python train.py --num_hidden_layers=12 --hidden_size=192 --num_attention_heads=6 --num_key_value_heads=1 --head_dim=64 --intermediate_size=1536 --vocab_size=2048 --hidden_act="gelu" --norm="layernorm" --norm_place="pre" --norm_eps=1e-06 --positions="rope" --rope_theta=500000.0 --rope_fraction=1.0 --qk_norm=false --attn_scale=0.125 --bias="none" --tie_word_embeddings=true --parallel_block=true --extras=["capped logits"] --init="trunc" --init_std_qkv=0.0398 --init_std_o=0.0 --init_std_up=0.0398 --init_std_down=0.0 --optimizer="laprop" --learning_rate=0.00163 --lr_mult_up=0.752 --beta1=0.9 --beta2=0.99 --lr_head=0.0173 --max_grad_norm=1.0 --warmup_steps=257 --schedule="wsd" --decay_fraction=0.856 --decay_shape="linear" --final_lr_fraction=0.05 --batch_tokens=[65536, 131072, 196608] --max_seq_len=512 --doc_mask=true --train_tokens=681100000 --max_steps=5672 --dataset="wikipedia_en"
Each number is 500 + 25 x the weight over its row's rms, rounded and kept within 0 to 999. Layers, rows and columns count from 0. Numbers have three digits each. The size before them is the row's rms in percent of the matrix's.

# layer 5 MLP down, 192x1536, rms 0.0603, rows 0-42, columns 1152-1215
094:471510515483524505494502507525501514477456471535514504507479518507498489465482495501489462516442486531538470493516512535490513556502527513516475502514514485523488525496554533477529535521495516
098:531484484502481527556535534496530470512466499511469514499501511521531493580524498489509516481508501473488458540470481509531473545488517539518484520516491496532473544480503512499488482537491488
099:489531528538524471502486502520501484525496521501521540549534520548447469522518504495544483486485478515497518527510526506536532505520489523470482520495499528533442480530456499523475530528496513
097:532496555514531496489514484522497496536504502525501546491482494507482467491492488456457494445481519493542541486505534484436499500488527515479509551490519526518482516511494481511526484454526491
099:533496499515500479517492494531501510528483489530500519499487504511452496483530477475528525527475467471456424498507514503491508532505472539522486504502467496556522525504459517514526490470490521
108:485496504519476486449478494513507478520457535536467449520491465499517476516526510517545467467503541486494528503487459424508541485515510508479453508507485525524551556532467499505493490499485506
098:502492539502461495478448505556504530568488483454520528499502474502504499492485508474513502503494464496492526490548478551555506512493508493488525500473500499485501467482481475503514493477519536
097:457485515513520486501537500545499493521467539502482509532479502473533503484512479464547503464519504495501474450537514502499501517533461511538486536506534464507459485482498550494500462501482516
106:521508545540482504500475534578464475510513480465477506517513508474481555508484461513535495444486449471462504497535445530480480468549489529488518505513507478505491510467519482492517553476525457
100:463483505512530472513511524477501522502492490515478506547505530489508471467491510508513445481475505481534500515510519544483490566464451490495491482491503467539561486504510515526536542522478507
099:495470525489480462528472470531492504507517477471545554451510517438534525507540515545459486457462497496478501505512478503536515470507560490539514471493446477531522540502482489494531489518498505
094:484451502539496483538513492484467526512512495471543498511523507494515476470542511558485488487543495504532477479546494497484493522469518497511469489452492515494527452493516522432512494516542460
094:543514496500486502439503531488481485527522477498497526523459471520476456500492511472495449493516471521483512511509474521491462477466506486488489539519496491452527510500514488544472502487475519
096:511469466517511514462497497529497523520509493511519489520459520517538490517482492491510503507480477475504461516477484530503536485425523501520504486463557505492497478539481464517482501466499541
101:498493482493498475517512528510515499531516522523505446482468460473499511475507500485538531528513508515535511476530506511490467502546473525499516479550494510467478494478474495455498478487485486
096:475471456528500479501481501470483528531479479469492521499488523490493471477530485497474502520486473492466459501520514564459522499439513462517551553481522541485462534490496485540478512478510421
097:492492542552475475532455522530479501496539538480511454481482502528488528455526496473499483576474498463479485497502515486512498511485503503516501513491534485565480535492483504515475527444454488
092:538498420490528497490512492506523505485485472489485503499474537462568468513519511472489479546468509492493434552472518499484508502483511509482534523521507486486473474460508487531499531554514489
125:507490494516496530527480501519509505491559520395546526510486482493537523518492446501487532527523535481484491467516526496503491505538476529491500504507494503493544478508496543472507529518489513
102:524494498513496487500491497472500491492497510478490507477496511541553508517503503532493517489485493474515515547484488536477501488528505513484505516446470511467506479501552506506496484495476511
098:501521481482519521544512487471517435494491507489454524476455481491480448490521514523501504512478503520478502522528521432516513510488480540494484470529505514517504496493494527490491486469493488
105:476551475500500532532516462492490513500529502463531512469514540468486486497513518506515472479532525496488496482535493500458497525506523448484512514473435508485469479538453497535504519504494526
095:489501519502523506521509493491464478484478484517491512483477489448497483480474448488508482575504499514544460515514475488524534488470490514506506499467547524531522470505536518486552478565511486
093:508512521505470459483504496487474463506494563487490508494460436469508523521518478509550485468507522521524582472506473479506490475508468558533473465546498491490466514504526536527549486509483476
094:473532497507498522470516511511502448515488502491507510503528508500474529539490477500502475541547497485485471453505483565533511498470510532465513470565563454514498502484510557510486476504470489
103:507496493506525518467471527461506547492509538504480501517550487511506507470538562461509464436484472491519462537507490496510501493507481483464491538468499493492466487510432512524492525484515534
099:491475497483465479490484486529499521461520508501502519480497518506510487471521514518491521473469499504479536516496499473474491477470477549546523502504503488504503480493519509480521543512527457
101:535483501487502464519497504504499463498480479525471509476495502469495530537490497479502503550518511496488525528541505518485455551509491517512494477521477520474485487507507509481542492479516505
095:542502501460502532403525474512511483496498516493489513560456500520498524507519532492487523522536479465507501501490440532463525492473474523498500490472485508455520457539503492491481537472484494
098:463479493514470495485483526501528529512490525484493504490509466543520544494513534512460477470542457491501457500476495514491532458486458475531498523536484535495511532473502528443496467485497526
097:502470508518484454525493463482503517489493474493484538550561495435497468518477482450518497496489538524517501535518487509485513494478508505522515500533474530513528507526499543453597486526475525
096:508540471519531515472548496455485534491508513518509504509508475491507492524474540561476495507510473499514526532492488487528491512520481481513511467460497522484498543493493493495520460481555503
105:516501513482505449550505497498477450488520459467512533482442518458474532524490477488499506494510546486461531519454497436510479507523511541511483485544510482456505475493482517514493465527478505
101:522530545481502491494504513470518506514517506495512493452541437505527520484462481516504518514475461458479459481533501524519525521490468497489514476495478507509481464517473485546563521491514489
105:536507529480533550477486506497499506496487508470501463508477503521527527492542496541529502503521452507524452533489486468458520509536512536565477497504517544483517511446481505484489492503519487
103:522551510485481505523468526546518573477497521488474502515500552510510516511487520452510511540476473494517557562510508483527490514504485481440503496501498568477541536496490502479463483504485493
093:480502492547513505508510465523495517493509520478496508480508541469499458488505494497471507502502460494497503481489523452513504485557524466501479494526477487496493467553486497462501525527518483
103:526488513499517499491531491493467548481530504456528519455476462487530483473522481506514482458494491545505471485547521513497516493551495522501481497518527509514507497491502490480454551512491484
097:510507475498481507562509494518497494506489464513524512463539510508538514486488496488494495455495497468526532530475487493469538549498500509523516489491474507502556443481520490494475473477515517
098:538495480509524491438506543497489477521492505485469492507553478490410460500509488528502497479531485533494509538495534497513470503505515510468510485476501482495556522519485500514470481480564501
097:468488487468578499505456486462502504527524472484512507494531508492495487516497503464469474550531498477493441478457505484496497522500501459484442507461473524477536546514465470448499501494505486
106:494555509511453542519498489533510535510484469502449476478476504445455466495494482489517502513470483479577502486531519516498484504507498479482551515503470492549490492504523501502490559522508499
097:535514525457520541520516505527454450557470504509492515495507476503482522482533501510460503532502529475506530485500470483514511502491495503477525511511535500495488484503548518511458541461464526